From a checkpoint of a small transformer trained on Wikipedia.
Size: 26 layers, width 128, 4 heads of 32, MLP 448 squared ReLU, vocabulary 512.
Architecture: RMSNorm before each block, no biases in attention or MLP, normalized queries and keys, local attention windows, paired heads, value embeddings, an embedding shortcut.
Training: 98M tokens, 5987 steps.
Each number is 500 + 50 x the weight over its row's rms, rounded and kept within 0 to 999. Layers, rows and columns count from 0. Numbers have three digits each. The size before them is the row's rms in percent of the matrix's.

# layer 19 attention query, 128x128, rms 0.174, rows 0-31, columns 0-127
082:573587462527433421471601539548471455529442465504575501499507406464511454513494484501452464431436549504499594539517468523531528451394438432594542539356429551514507498525547593467441585525459532457494477414526537393499491526526538476496501517452509498501409562531593470509428452447558539457564491503538508455563482473503548541445543452493590496510575446454481476615575505525499514479522
068:451466463467541468449419481430390479484593512538457569529551506511540437534468493537488484564506519594653461530444549469539492468512465541495523539557634498566565430490537527502459404487523536499484549507440515563488463530453481486434455595538508486503618506538521447479595480541555483501465478462514570548600563521513526620554566506554514550564428479521566498404495466515453550457490
092:497394457535482444566444475481438522493507422518502465535524486556522427527504460500529428526492531469654478493503492514450562514529476494490545507433538429464542388517454496471490526544413528454516464551538534381477583526491487485483420570452511510503420454544475545460417467495543567460461491481498602501633456445441478513566466418516611580538551490558529535524487519439388412490550
112:510501586497351532592588401516495543455523419577567525591570531430515532549546478426522505558587531478521452486584449446467524508557476467518497420495611520434419471513463609508541496514426478434573526478396529480581556463468441520484498546460515495486488490490427512551503483584510529475490521524542501580554453373517536472481434465470468541545497494538493513535431487500463431443528
115:517426528547530508536610439527481528503505447531529531571604464499490441458526453426404543524548499443428538457559491412535482559508475547546488500547585552497504491487450579458500460533549478494495448501373469579593536425532495486434518514483566510552476533440407553414588532551515397457451544451544524495545467420551393491469475442550452541589497469516477450455473508498524389484439
106:382451445492431587445482576494632397486545509531527517490468489507536487450437552480550517436495488570406516453495540508418536451503556578560497451483467545485505516469501533489568593557489557576563481520534524505532520526497452534538560506474419455463470569461488445490460530515633474579468509581468530538541563495362534397438519437510569547437505596516537477549488480500545452473496
095:475450496572410511516554531465482513492433447554517477470427602455547532495531537519522492543484529471437518452463515511508544533434506460476512495386435496428570460539516524507521582557517578550352557463462623472526475464519512545428392506464414586391424566486601460578367502538472559499559528560498517479498503536491426454514421494477535504478477510513511489573523456446487475523438
099:492489489493509500525377625512412527477591544600408493482467503407566570404525552522507551516456475440562536493556449465553488558488529554428441507488502494454402571602467580540460452504485559554456486444349549430504566472525551512453498508559537481547516527415564584488554478467446521506476452481524447535475529512535510524457522493501461450580478469499492419548483535527449448508412
074:501511509514463486516449456419537602595473558525482522561485593568485527536515487512484511515521533529477481575478442447434451444504480496433589559485467394499507465556451436497578582492595596535593517511556430446528515435432486545450576543432483504575540499490482459544528483530426611569364499524569503522579540354450477493528471540521524479556507533547425479450520477497502495544495
076:464495539497411445515534589601538512529486572498552499469577431489474469441514542546631511551531459480524545523529567508580541547555435586561531431525510490432510502524483417503497452439357478537514538475475569518477551539557463515465514574483435420478517516518486359485499470489595492444518506527475572473480552531537482584502478370504534451567506472516454553549510582573523478499399
104:483497434515483494506405621551467474511418487470490465454479557465460421570441409462514497438498536501543546534575447568390474496550539568468570458457440425453470421458478421463539492502442528578432476574518632452457519584514397575489399530486470477484492460403545497526483517434515529475465506444516549465483524461523534436518427437459481580520484491434514469502597482462508419536489
114:514434472548445482488489540513504496549471437541544441517533532521457400567505401437449523576539532486574495548539482444530480474495526536517474455460480366508459401468507463467517532568408496455486458536488579467494574536548481490539432534437509518513436452523584542400506492465410504459536560489541636490567469500556514461426453344489538570511492565476553437468534545434437418451480
092:403437581617535384541513482556410535487511473556545505463570491462494505517521493525542527561549395465571488498568449485568532480529549540482447484503512423453559467542549474445546543519530434580472451493546587432494513547539536406581484524460513464471531500456547529429501555490483566496446551506558583537511458491505448556530532436518537543514464630459535427449475605401513408536505
106:474525520525414493459506492651508451577525546533488509509427605513490517490451467545424468537495473479462460525487478468555441410582480589551531572470404592545480496453548575524538502500582467501434537550512467470488527480493602539510445392464444467465504465467467472494575480527500515540467473493397484571515490499515537488470427469446433546333525585523430512495526555421560504455569
092:514550595520599438520562570545524485471489466478547453476447537597525512509527512529470553492466416514502410466578617518473492499531478445464493468523447546413431509491576557539521466520624503482502558411516601491534512559526501484552408505444563527453543464614519418528594488531484531604533446577440501557535539464402494525477480533495480472508517464385548452536484403547519495475490
107:574532519451537447554443419430493405493556533593486382542560464444468521480511469490495530537466484473553579461477547534561585548537472421484572420559574474513517550514483475507647521533478503465553458537413436539498505469479529504442455568466538523531521487516376542580573553427507463435472482449482442459543585514455531475571462518505524621493458513493496532418444460531512406489463
105:507530478492562563504539471547485495486483543490452498444505467522493456446400505542526557510469518381492525578509537474576551471445506507497565500476496492498379602435468626554488486518493551578558497454448471495552544395504630476434540565507551529451450549515472568494458473565590495470557451493438567600405494524504530587451500591521396454590500582491493461548526560502511517539512
094:485540501516548508449420483505469429465476481566555504514402463537459477448453578448432462507460547520561495461528512542470540464484507474523519369373553505498617463587495522560601441554556578462463463430496485369539514536573597512508528484540537504524492499532439526528430537519525525495508535483497514578503523555503525474584521506394420502506610574509582565582422524470430495495478
107:514561487453538497512570529561450515509480512410473433425473527571526480460452510568376664436543490445569431449530496555499477467530525498520527578529516447588439444442416483429494405519505552431476492470408532439484460434488483445395540501519441508580449471444559508498563463556510521527548541495440461541451467555375486542481477536457488584561557535465451506534571538457488492504484
105:498553504370659491487441520547481534569512494488497432512507522502475532453594488595532450506497527489517467406634473566471509508494475463560488425483508506451579531544489526487468453582448578484599487547462464520443549595496520514447581445476566444502471397549485475476514505556541406453425583519470424502556468534532568486495500503568534548463496473536545532536468471625469438527471
098:587537517523516558447574474410490479476495546430529574535530481477455458530513505575450441439522583522432473553587478487580474526506452545438488507512454549420511498557518426466448488569604424635442535472556506525478510549496511429458463606395526536451554476551492567522431577419614533462491447445496420491503521441510519543471554596459451511492548547554462547508510460512568478449493
092:512531531514409447487496507524484473530392528487532454517461505577536545556455550526456494541461512449484510589576453642548492527567441624542536511434558519512441529500519434476437517365511468473476381453531560581521497547560487529558601501460481451564485466508515538525451575438508494521490547494571584464487497503445548488554482545497489551391442503433483474447598517544474438576442
100:526570604541526509516562524441454508474543510374538579525573454572466526537534527465520446594462527399465448540587543443549558402579548375523499443463598570458427514533590513574532485491508527461500461498476526425568522592518477484526428454488548526525552535399415506531506552515462433466501452531507442506486464454539505500512533526564445548535553469500496544468565519515513397525452
098:439484472537438555463526389467410547474528500571415521474503599515440560485492510561523502475516446510554466533446465486503512507484474562515507531506424520577533511499476529472583488526451423493425526565496491506533397413452536587501512509476504504542444585399496475405437417513503452620511509487572508451545486480571427463505560602514481555474485501504545447637416553523546383519525
097:440506462577519552511481453464496646544538410414489582560473399535500458481539552591576574486548533526606535422404498466608527452519442489477429481527500580477522545500511521512612523480431490469501481507563519501469465525547506549512543449417528401539483468464432481498503412430564517508457446446522503519516515479497487485424498469507496519559505593583500526531522597390496516512571
114:405465457525506493599549505459524488499526546431521453561587535466478502506465524444474401543446462540536466479585446426472531457552514531541630551449538458564497490550533501454474556545594434484434534556518448564546491550518490452505484539469536475517551469616486491591386492560508526401504524543528511568511561517512427464468502477462518406470588478475450463408453415403547472559442
106:552492510529523569327518487431565521483402477512566581492509590381485420500477523448505488537524525566464454426439484509539497516508528539535538490497444460487557495540504554552491539488487463551556480581521438554512391484514535483386545568516507460541537519478525494550495446496570607547458548430561510530464530598527470512430596517598392494440466499486510471431504435560511468435476
100:522423601511561447534466494476467492452521434521490465445505495520492470540552496427408477515538503414569488629482446460524527517589377545540510567518518461506503533500503504525442516498467487405450533499553462557409459486515425516639458463538498437498583476478466494476596484494485471539444509513495554493526389596463558493541579424534510563499437520458514413466591579526489423460417
105:554525462513537497590441449391545610489484499587535563511481518481569606614409496546449484526475444527478509517501571522465531437530482443498525487569585530483494487436389537471449479500491509463504336489527525496578513516494553503520372511510582433534495538484420512428445521351475491488452577542404462518520510472518474474518542433552492499511505479497555545546468433518542526511528
107:467456417555489490468469523489515439510486573478432556491389497486440509447485520552421480501403399415420593479508487478525456570508551444473532445427452526525525490526560448557515419441519475479495533555478495501535466539482583508556583579550384516487468533484482575409476603559532471551527523528454444452497462582460502441498471523508404596378500512486593498463544522447548546492552
112:511527634468543497434532626417507499466544498449538523492564421552630535496502518523468461523497586450543466524489524445583493467556407445524520495415521482500436477530461470520452519451431428471495516491640472473577457546513504512475502510425511403519486500566468484571620577515590430451517458524474571459530449499485576580470494495543577526486405466503488419493459533533501484549512
105:441564497579460524465531546516487568537456456547511581467547510506491485467502502514515466455510430573544568441515524512502503507589462586613519584427471448473475406461483472486502488470342434483537533546596543519533475426447487509593469493572441448454414468544626509555545481514512513559504448523506476569442525471496463571482514479501569535468569576476496485573559594396499443454551
# layer 19 attention key, 128x128, rms 0.177, rows 0-31, columns 0-127
095:565508527418525459511532485454525435470652529441499473598376491587459426497463480463501445578423488562600438484494477551465569457523606487378479492452498415557475494531519530523521564460487474552541453466545551473406567540475502461565527470437443520537562481472493461532512554517492578510461490490455548511439470459495413491564488597444499531482510490557487487489351478491494528521444
085:495488499503580483527513541534528552409455520426496538528468429467615542550517467381572457534554578475386513495420528607506458465522533498466500486368469535473461520433453574485473516528475426508495456546461490515500499557536525518572561523520457469432445503514579581425573567535515455579493531558447505497430488435538590484530434414499531488543536429437438517552535448517570521592455
082:525528501514602518482470531433544533538543519433544493464498476485641420495589449541478475458619471418511522627476447496560442475611456472558438514514469489481477510497549529542477503565428475521383488525500514606526426528404550522545527422483461578508515596530517501484495481476473457541536523438377503511497434576482476488550567518434608481459506579504571531528498519464457486487456
100:540424544576598486453574490504526582593496422445567541484391491571531388467499443518435393479473603556494465588449365528554555564501505541501549544484419402546513482475510504525504609507535481516413570509548446555563519533488494491487497416485447509436500584516512504491503463476498525525502544494510438548527456522531543548571541450398525423472524549489469554469494503484522443547491
121:541469454545586555435484410473514563520485419427630503463485491561579520500493510499427457507551577592537463573473465403583538531613519529422483503481398472506495505461574532474450555459554457552454547493538484542576472554529443466411471491447508472438470577543416433497523446530518528487476595470478515495450488398534548481526512474461399466587579502470505419518561518460492505472490
107:489402469404562488459445464563452525557557416548580446548534458501513468552479596510513472570463534404499531505465541538511489469524493491516478485495505488522553533612452466481496476516437476419498511540459551331469503493559512524457439497488570459541516520464600436438420391437540494538415510554514573569548417505499565497534461447531582477470465469495511531502509432559549416605532
114:510479529507641432468499522562407478547561455412478523443391507469538541492514500583530518507529593494511571534462521645482494467459525605494483523477512431525515493472477416455431438494415485424545469454475518386529533478449555443477509466555463548500509445470509555414589536488546574559478579533467507497506501551471565532455505539482536497429465532478446469390587545422519451459542
122:443562446409470555476522473510500435597450496481449530507414585432557415488425494503489509522516449627460592444465576567469467463461567600504514514517476512577529508533504582518479519482499473562552513578487490521496452475461522519579545495503342509486515528493520515526414481503491601545524467465518447450528570471526469511488583489481588537404490525549491555509498600393436567495565
077:476448481620493451499601500468453578524482458492538504481456512533536505512503483503499453673466532516472496495445499471470536493427517518533441461513497509593489490417469516491447465468505511451493539549478571344454486467531502484583434597444521525462496600505467520479457524479560496409629512444437442531446497546452586484526465473548526378551439517537458492599486399519513520427479
076:446574529412476470341525521480558420424538546417516475511497497450549548580583588511462557552475538514441532437465528476458535558507479484580459495482441561449542512589482512577558503493390475439543482490511473469529486437582524523475497472480487537428498569482515535512570523592493508559502535495487421484568390416593551522437548536535481516473529479558472589465491461458616502469461
081:549482528544495505418487473556463582497354532481519479448541463518537471401598588509469484548511468477541515556540381472494502488437435513597528506485492510496555591414548535461425608526406580567531477519514541520532447545461474480555553429442444546535505510567553481542542570473513449496626552395536529504485461547463521489564516418406533524535565564488450501519517474499549497468489
092:572547565575474552474530489449518590441478542468468545437509509432643426492500553561378496472503565478414464566469483479544482547591409505497440459448487540508514458516507584521512647529512564603499505587593537505497485498524494472459527578500596526479449473511503425543503538479501478432545536479526515494518454521555508529492485470474447446522579400454425409532530483450478442535434
084:546480457424427542431574460435562523528451424546514447398577546511472525492531508529504450515470548539480476526464532500572420420506520454520538543394476578573423480490563607467426582448580482426533490524563493492498549428556475428520552477507479482597508409485448436482456552476526528509479447484538597451576564527563503506461503519510558458492455475474414506549462550569515525627467
104:501458481462541418582530531457502439496512412506523450489448520550524500515556458471535566530461511484474531516603548452454626419512496571478546466548542353508468503502510577537429545514356507486409470502455488539515521515463536491515554432566442561478475468480574498505510612451516558443393525496418516545527525518558490497611547504547396521461514541530485464518519432599499459470426
121:518469487515526560482562428546422578535512424577474596447574426528518500537532516567495519503466506466390529592493498422485492595491532490580458511447490638496489460532446628504395570478556588465500470514472448437520511423469475540451612546501557510572478487453389571479523530579450466396479499462515493484513524524556506505540529474493479490505456386482457484485494581488479467499474
101:457598490445479464528582531599588446479475524472483458429513510463538518412490521550499595591521461512417439462552489497491499523477463477523506474472537494574486525516477493511563565475493546483547653504554421669510496515520537490558466523543493540519486648483539474523488463513606559523545423545554549487587571462502512589493517542551514568531592554470482475509576497503533452523441
095:475487375542574557464511456497507495526412494579503459394454549510432424531502412446507445450523518527481450493476517548444452440389561521524542539456455417552574483532485485472503455554468537468475473485530496448472434450501496490422525471585388552414499507600539465538507435465418563488508517458509455502454492385475494522510551507464640487487587571536461535529558498573567550442477
097:532524451545491492488513575488507465548496483538487535435509452453502480440497404525456533538523445508454535440525513631485530437447479489467492496499529480474538434574550574502440587452514564518463466525488478470435517566545565518514571476424574451521483371534534461517525382412571544556513527613528413425574545536503488434517551531609648495476518514559568556448510565479500435478494
106:460525426468448427502523560491424597496519406518454481406586489534469501465537526490554573448529451495523508441413489589380525419397549515445443484545455422465522564451536490440483484478441502532446467505511584504489523522481424503567522409547361516522485540572565455542481517432443622513551519567533487493516552574456567445503445503468548520574500544478560524471474539475549479542506
108:466484556476579459541509470475508550448532418513594503470535364547565545542545607490477482611463518461501384490475473455618474453499501458425444517569653500510503541469514566509487475561504500465514484472433481558453562516542426445576483494503496440561470463474482525484616475571507553462555506463489494445549476506556415450570502546501470514454469434484538412508415510539540548546435
092:549547568517497383432497480516484479518450506487473477599493486506373560557467481411487438526497428484598472463441467567487463462519485405507629515443537449421479461488506544495498534494497483552426509434558551529512571590434500559444405499465518498548471505508508440493601498496425542482484513562416464531423521374499531473464555492418501556514516400487465539418445489561477446444505
089:538474531526488489596475476532538547508464499496446507569540519500459492551472630520498508501576461389535459493369438541482554511472432514425470509453550519545410474526462581464416592495486447460509470401522470514463512471497527617518524542586581381521449493531478522532463562481479507493522522468557514609490475551517439444519527516597465494636458510428537476491527542512445413505588
107:423519450509498519521535541514566455446558420438478518515431484522339519540436498572509409546444464547451533497465450548483410456558544473561541563447479507491529493398531437505528543507580497528487547551568537550499464483501467534517565544522333524492497566469443514601426448595484614549592511428463438499512547605496487463466474518478494512548544521498484487546438441469486502481536
100:509454528403501502419541573586595448538446555453491443450461500514516546497507479530502531521478478581612494477521457577506452471487531571532522513455427506573563564480511375531514540581522552559507519477462519482470459458476598554526530488440385516460479560505597425491381540429572535460512457539477541467440564513490526502554492445477497438479534624443469484560453496516602585508495
104:474528474467523598368501513419531489502458483532473524407423528603480483479439535547514514508448471493564540460520541518375466529502525539494562579492384434585566532537469504541540557464501475536450471485515483496516439531541542517547470421514443546479578583469646443554495443478499588517577554544502476480516519476522542458470564499439521440383446548485534514519602558503564512448562
118:485557521615417536544588463509429491506500472504545441535487505504533603542411415509546520530514473519408446571467477376517566506383553541511390453567451560483491478420454625470559584499519484527492446473575492493472408562435518538503453526476556543453448531494510477497447518461555539470547494457535532416436518561461517530487479471484437497613477430508522520584561493481497508440524
098:589550490455418500541523474493486410513542511468439633410549494506417495503451441396516511525463454494494465503437524424587484543588547576486530537440535517446532497496539535484500506514525483504456488432534505568500480470500448521480528519549503535581540543450476455464567478560527497500376495632503505533445567497396476443538532446501532523505582418424522517339538504443598476519545
100:461481446494336455577557585496464413532415495463481525460546507471518509593510448508455431447445432460465516509516451432443503448547495545461464524612445509561475525544535514525500452516502523477527478470559450390515564484510497529586509494520478498537490534591546531544534493491582459533510467462521589521531443488440405409471514499492529501605349610505583514439489462496476542564521
096:480354477522414552476511559558501556485451498561412438435434501490602466553435567466533455554580569476496525544515419533492486584556556599559539504532423473455486501503500476435528578492534457551544555515499531558421499466528529457423592481558493509453476484457482518503515448577476443475653504399499564544427538557518506485536518570427468555527555461482441460463454500545510486525475
096:454566507429419463584477446528449600618491559497464492567545517529525537513467531537523526490499488511440570507468539515620546430460490512606468437488476551499470526502536534483486456497443480533480484500561488472527472511455566483420591470456515463400467450543496500575547345425498597506510481492489453439480567508537513536518498461594446491515607632474472512537601475454565527443539
108:533492495520557489570448549454479483459478477467471564445507537524375536467466568499587484473490569521507562566438426489551522533396497455484543365522358510465491482497487556454461479584484475431476552558508491555415495484510436460467543483598529568525575398546506579553468458517461557445448500474527455585425488488528432417501453492481507496555515383498490577501599485498567494473527
105:483522627420442526426485548491633485560529438436502483468481531597459469458479383442557566531516540531469431402623506407437485536421431458574527496440573440521518457524528412492555541502481531479504452498501461415500548547535477541514509485464499401485557476501498472462488514442564471487433502522478493506593489514502422497515442518576442527535396559525518580497452431537509511495551
# layer 19 attention value, 128x128, rms 0.191, rows 0-22, columns 0-127
087:510476445458539457426475561501503408555503422485423511503532485535524487518468416451538486540511422469550520500505421534471576495572538385550472557502538578596375531443527576537530559362572531505561571516529570435477423515528413525541522520490506498469478512530542535486466482497506537558527633440525521434461533448460533498506405500581444548440429491533482455454492564518501527434575
084:507433497601456526559508447496425508449487512543497506580517454444447490469566573484530477469457516458512459375509489547461573519506528546506410443512487457589553414463557571525472474524443597526421503441582460488409513490447573483427456476447493554458505417575564570480543485534539536526472522507548477570647543472479578475494504511484460486545562635535466455498489548506597489565506
108:441514544582458430470594560497496465458466529477490475457482600514450637481563536410444526493436509544653492536526468535564531514501430547517532430456472562489505447415534465491498501477562585506562400628517457507483469527468430486554512504464535512524490516492450498424519533492461457476415517476451610548519460478457502465424523413524446533444433529441469453449492438595496461569496
100:340565509498463499562524472566444519449544473460531519536569459444504510524524540535478532530549481519503517504385512599577555474483423444562507458445505447471528433514509510438488520511525436572554515458487469494497469487443501497479449529514497463351503485524517427446440489406581414514428534566571483437485514511447525550413522452495494420591424459467442482510359583505503520426537
109:598451408475579453517497533499574388516477450518394486491498513497446483485564481517436498512489575540489451541505511480519474442469571547489437442501607503465439424476539554443500522395528435421458509413476543446511555491488518528429476505583547463451384498613530509489553496501511573569466539448538542479526414399489511598475519601513534562509445497511443442491479542554524445585512
104:543532471474453506498470521476513480522505368437513401458555612459476496452434587482540520483472424498516448717515532520412496481493498531486436484626515453550506473551549437517596527478477474484483469561571554485509498509506442427469498428447423520468433476426476421577429595565481562465542508471549471466434568537509539478542468442468492439476493461440496510534470447504522513481521
101:398568540616451529525517492546498430424445592514539443439569514523481556484473583646451504404404502461500488498479560498466490473422508400522503497476535570496539548515501440524504439591527500528533459502459536600579436555571555534408531446511525493479539506441474490537592490526508518605512476490513543497417565519399535422504564567498503495517492547500579498501548436537487450459507
105:526525454537554523496471478532589525497481504540508581491472443536574529468530567465510394476449488411502470567479532469487580518481465529534465566460413524517407499455489448542483545510592611423434574536562498521516524393513445530502474482441493563440454547571553468443526473463568463480400505450409491563492593416395537420484549528431447446467541557510517557586564539503492527508576
092:557523513461589490425503558465553397415477461505476538523446566437470430530493453469535489524501560399541440521497577565466547483461504470472544494445444440495515421513528519557510519534395488559482456466458564492478550535530522500454488483525403495587474482486557416559434493510492522512564499511520357526467580467408563488531428428494537548394400371554523446497520463462482498588496
113:523495514437544421512467502414527573468471386486535491442575493538500455530514542462506453535531519499424469473527504544476583526520419480590484480514502486401526399562514446479589527502417495485495459533448549558415545416505421545584487659502519428481614442472549521547422474561464455493449559572490502492481446480480442500468537485478505494551448416541452507531510431549438546527391
101:531535403486472571528531567479504423477365456492450584454465469594571426467301436459548553479517514511453466507477605517553445541416534445530567456504455421530498507525491530511436444496536524572450456459561477554509437438521545514494504448477449491451453456483566421453425545477533511490530513501526499434474529588450437459479453577518533571518471464556505498560534502485423546490483
104:536476518562509478556420481534469503499616440524595511556505620407496469518597503496528460559527444454555542531500496564400473453474513393500481609472461521486507454419553451527486513535488478483593439574527558502499493378573472474536445493504439481528567430387417490515532546500462458490543497475513496521445570472462473527574362490517516484401458508520460549491515515417457499433496
096:578481536422488438433521449510466467609539465446564448441528568376466483484514492544556587546438516579551418496462498466435473464499508428537502543570426486547497471516465509391514470445520532536582547479471437486523467536536456400447519481585478511520482496437531505482523544641450587509538509481566449563501581453526573546408451502517504529490552547563591490427467590491510486519534
095:605507532395512570497537445473461493616478524520585487483498530499549452522590528423569554475499423549536503503545503492454459548477446448562427569509547447438533507530449462492434449504406415403557472459512531473575527451541564418505518480492444425553409524458501479444475525549478522454500495551552546527475521424499559426583451387429477529501480555545463567502453470548399551460550
095:575439528436480553438452544534518508528488660493469523485374520508524514461534612526420452519520439477510502512465430554531461512470497411433432486575442435482549532460492370483505502582490539547502516489465489557504456520486422539467506504509554556506602445412535503561506517447535517430397534492405464517596453491453429432428552503487575483434518494507432512491540562464480487432457
093:500473503506529547548563498446428482499500484480494367501468433441462526556487476486543559490502547436464546497467376532479490545587497575488497480553588511593507449429516517492515517444535533484488513492426338466502430489436546509484488413361577578560542557496457596520508424520485483524471466523573429491509538484491511542495472504512550476504569461493510542478511450515405386570624
091:513597498556400592471535541443514503442522497466502511524424396522467537474393509539386590438491415551469428510469497405501453542476529543565565422477512498510455586473467498521534456492556533490484567503485521546569451465551544509567474521446486439461527533562498602510521457508571605489480456506438520489526467463485455496456541428531480533521481496457632516597411454433477595488554
102:490558447608567529502591458479568488531521581514469459525522489549481469531423467582595498514508546444529432502522514528501524403508465524463532447530574474533489487524521440512458460459573379510526467452449574429534511528604507500581484589551472557485519566441434522517454479561515461458469520519591451446388444525545469434486451525493495426490426454467581471511406458551460637467469
105:412478590593482540513524506540454450510473432500525473542571472491460514497470468510503505480541577501548438553524494411571545457549462489608467466469415545521470423451532546556513567510505535507564515500468452450546448536439476576573520457607468568550489558382425510501555500543458556504563526545552566541476325604489539528524533593489432506517477518407542476512475441555531515538488
086:540508463531510517554498456397514523523573461519584579471534470520518489433374521537581596431495528452566538556562540456491492506500529552469355494610453490489449445472453514461539485487445504514489391462510423567548490488493442495515465556494561486411427502498585599450469518542452423505415534480499525530513520572570633477542513460487490476530497475450528509522635501513454511518434
095:499491566465567469467470497472497473498551451486616554524463452479557527524522532510518558435573471573576469371513571539506588522459469480539511507550425436482574449536448551593619518605453460471549470509576478493491516519484507466418596509529489473423541547384507564480462486574576479507584495479471445520513496442461447493512416481515502517482506465574375480381486465514469520566523
098:451448539593459532496529562575487455487448582507432472466486490511484483489500483429516424444496561553545523519571442430513467505506497474481623579522480492481510524515603554537503440554623538533434479557491547544587482514479490517586484438509438471533515454432559463530464513501552505418556462453476586517525472544426446416527583625460560491441416502525396536516437464564461478589452
102:502403511465413432428491494554527460461495454518526493499509516488616488627394463477496522451477485420493493540548524414509425446520552529531552401500540589504476469434470521445490557583594479481538456517538576430424514429486432430543459515577444549455452530489477551417425503425451540523526580456512560497467477487556454499481583573512563446466583510479518574469511477518537473424568
# layer 19 attention output (transposed), 128x128, rms 0.165, rows 0-21, columns 0-127
085:464424462568435466530498470440509541493504593505405460441527442460552450581542545503501541511487449579462429464513497504585485446514441534530543538431433467499485484467446522548439596482477530469541446452499467486459572458468416543433440539554551431558474417526574544412520448463473548574497431602523621517498522481517516561373528559480530455517484529535432523526444486419476614522488
085:462443474412431547529483472477435550527477502475471604549578508533443487441579551525485446386418534539496520507519507429517542480563508484516568474600580534343543493479552522598525471497452460557453526505456502447603444465507501528437506449565531503515508539429548509457596452531502493459577389462544434568450501464493379537483494545563509463487442417459475504454434482529540491519494
093:533443433504524430502517397431560397521523452531540526423425498533528530425603468546524500472485420563435513509559495494480540501510499494487505587444455516436511471510470515527542537474411447618593508469507510474510460486496499461437543607539432483487494471490602454581529521568621588548505518537471422513508488445489452518634503521534520493553557559589452414485474561446519474471567
095:471516536572657563507503540488538471475522502469478559488466488472530549529478441528511617506614589417428455402596521497516467482522478530488503464503430505511500474495579496504614489508457482433450490539502514539539501426516609407489580538573404534558504414470563540450513514537570423526528457510565428542521475476500544500542496522443580523505548557446457519467585563506563420559475
094:508498386396448432516425553532481441401498515546469572477491548499460634488564485504454407522502473517520502439435574462577502518478556576553482438473508539462470538535506558494525499490465550467475464520561363493505489534579481439489573565585406571539355495440476468538521471490479528509504592556548574556539495505477494478437549444520454433459542461555485508543442507511519406500519
103:609509506538427508463511510514532524479473556581460501505477569364518551525503560465476480486517398540424497567452477470474465493466500472396483542436419454443464512467519557456440523486503440471509392578546515511448501549542447515494397524433527533457569506587504564583478453489511512439415545489516589527497526627506539470500455483508521516533451374411431594523528475437437551456480
101:471494416467430518465539516480506571500507467533472535557455497512510444500498510522628513483529461466514586518482530521556532604482487566515440476530490414445481544506458504546493401517473450446481514531484506528533467410480505542415469544520491454553471532485446579453500591472463574479517542479450457611377586532605401383419438429489415512507571463556504599539503454508589482559493
090:463406457512513490482453460521557436506566517497478504521504534577466419564398505508503618462569466543499568471600499527530460467555465587457581508497550496604486493562511538431425505481441478534520507499457401532539475458477457451538451481459490470501556502567360530536482505585506492488529518400517520487600522465592532532502560491460505457516581507565540410397500539542524548537626
084:457467547533409525569482484550510498561477465521461507427454492483610529454458593510468534539453514519564583595437511413454526631467519411447555550505496462582519495484570420460397492523574495473513473481527535513439508547499505472543470457466424523513513492460521496472582425565545412508397586498466570454450515564479529486470491367499444423593505448549516470553483537558542532502543
105:567519583503578526576485414512544446552500553531488465568475474473448562523503483551508521538529459501548519530588584400481501513472477487505459572551481489506601602584501537559428473558577492492548517528510466561476436518548549459435536432480503469478565575538436464632528532466341502452430547449403480502521524545562450521546582572483419572522447490503548482444499475519479550524508
099:472527483572477495353486542458534543516439475521524461492556563475444444497467372517468466464555493537538496410614515454422489428542478510446465493498522459538500479596544500454453474554438489438573417473505551459555436535548513516446561537592413442516524492497535419461572506495539470526441484535467535458470506537512545444488583432471469458451503593458527485478550621404483372493493
089:528473512489518459546532388505545448545556480502542439426438515501544502447442512495344528546511513560452559545504595511572507586501402583480526511498530466473495592464426529450548498379564541534519488446433453512573497543405452500496429510505547412582564553533487598463507555480414424469517559469443480493475485458552556558481465545462507507540448515467442547512548487458545568553425
113:467548587511471425439487491589395581479381415451506567504462526568471526481496490539586443453559486527508466528440509562578484435492467495538519494491422451492431443470506454505560491518480450517434560500541575472484449436472605497482487498479506428556573511489562567543487435512473448610394522542557571512421490496508517493495460499452607520480429529512442495530437490513594549381463
102:475479498478414565523485507521562522469487528519601466482546497490449603418533453412487461563573592467469483552549522618443511568455522436411490475422545501500528625491451527479504514539576521586522485465445481495585486663486458499446514476442483506520646498510548482550457584469500468475487452486503478474538518448486608506556501497506455474577451476452490522463570426577521454527486
081:450485464546541472464396561490519472410450400438456499509529542506540417578462462503512518482387477446447510508539465536493531460461465575528533462502603538463525413515465496458478549475534471594546565451567538414543514450519573476542445518507497477433537479607531612541363447476426532511578412508458448454550538479544532557507544490469466547595543484494563470459475467552563560499553
089:452521561474535521441477479609441549486411530470538519526571491521429541465453586499493559529498525456511474466456561548498451442417409602546470391522449535516425492486558523524537447541498436555507521411459586481446448413559526554575525478538526532444447547531418489585559518433460448601501533525468456479490528470543538501482488526524415463433508523444503459434538571402435591509568
088:462445463521526531550402508398546496522479545512468530478573448520554478590572592536535480483452483489483543520573482565498497453554559491444452448575553473587540374443630408540453482532512458528505430464465516527515433462464457548474474522542493565461496450536514383426475542508515521512464406483503459471510510456564473416604547426570445498446457580562554477479504533559529462482581
103:535571501563468538591520512452527505505421562548551508510442497420463496527463506507488625539629390499408533504471524421514493594479546506441504543528475419474561510460534452459531445536468575435520505456491503582472469568438487507468426497429412478478487484536646459459610439490443469428467562507478525488497563483429534374504537446468439489504431452563529523447513513528508519470483
096:546587514484519505572534475411440519517570432508573498423394460496541579528511493542560540453517469560485501341430528393450423572489483545452568473515519565451434508439463485398581412524464513493501482463490541575565485454563533566472518406489497534556441559507485478566559409534505438553527534497505463535437528469520410562458536456475460510490492489531434485524483553482565410527500
094:549563534509370493539567438574529450525545553471472520518625549496464537473389454551416503411526463542462552581522441459499422475528494531453493549550473521526474493477475457477406468546597442486531455423437628540551546585479444496484496465558527555521540565486533378579552450418485454460486520544553481537450474476497552495470563492538433521513423464478518479534492475466592505457458
104:467526505518403430453567426467437451448567523444558477559575507420494454419574480489480442525398594431535563579610396497577504483482519465456460555478575594544495543491534477582472528449542470422478543477504456440562484409499604575493474515555523421534537541500525468479527527520458439493547457516524447427555468439526444503585506516463517509496513581541517565501488493560405495510517
102:455528458517564550495587470548583511499484461514496477438479537479548512535439519530503556499488438534527432525546611508453502503544490498596596534496406451498515539516398487455503484494517499530559543535597588461354527513532485475442520482427534498534518421575483494577496399481514508460595543437543580466460563433434466530423607504442507512565551448507448438420508505476421468422556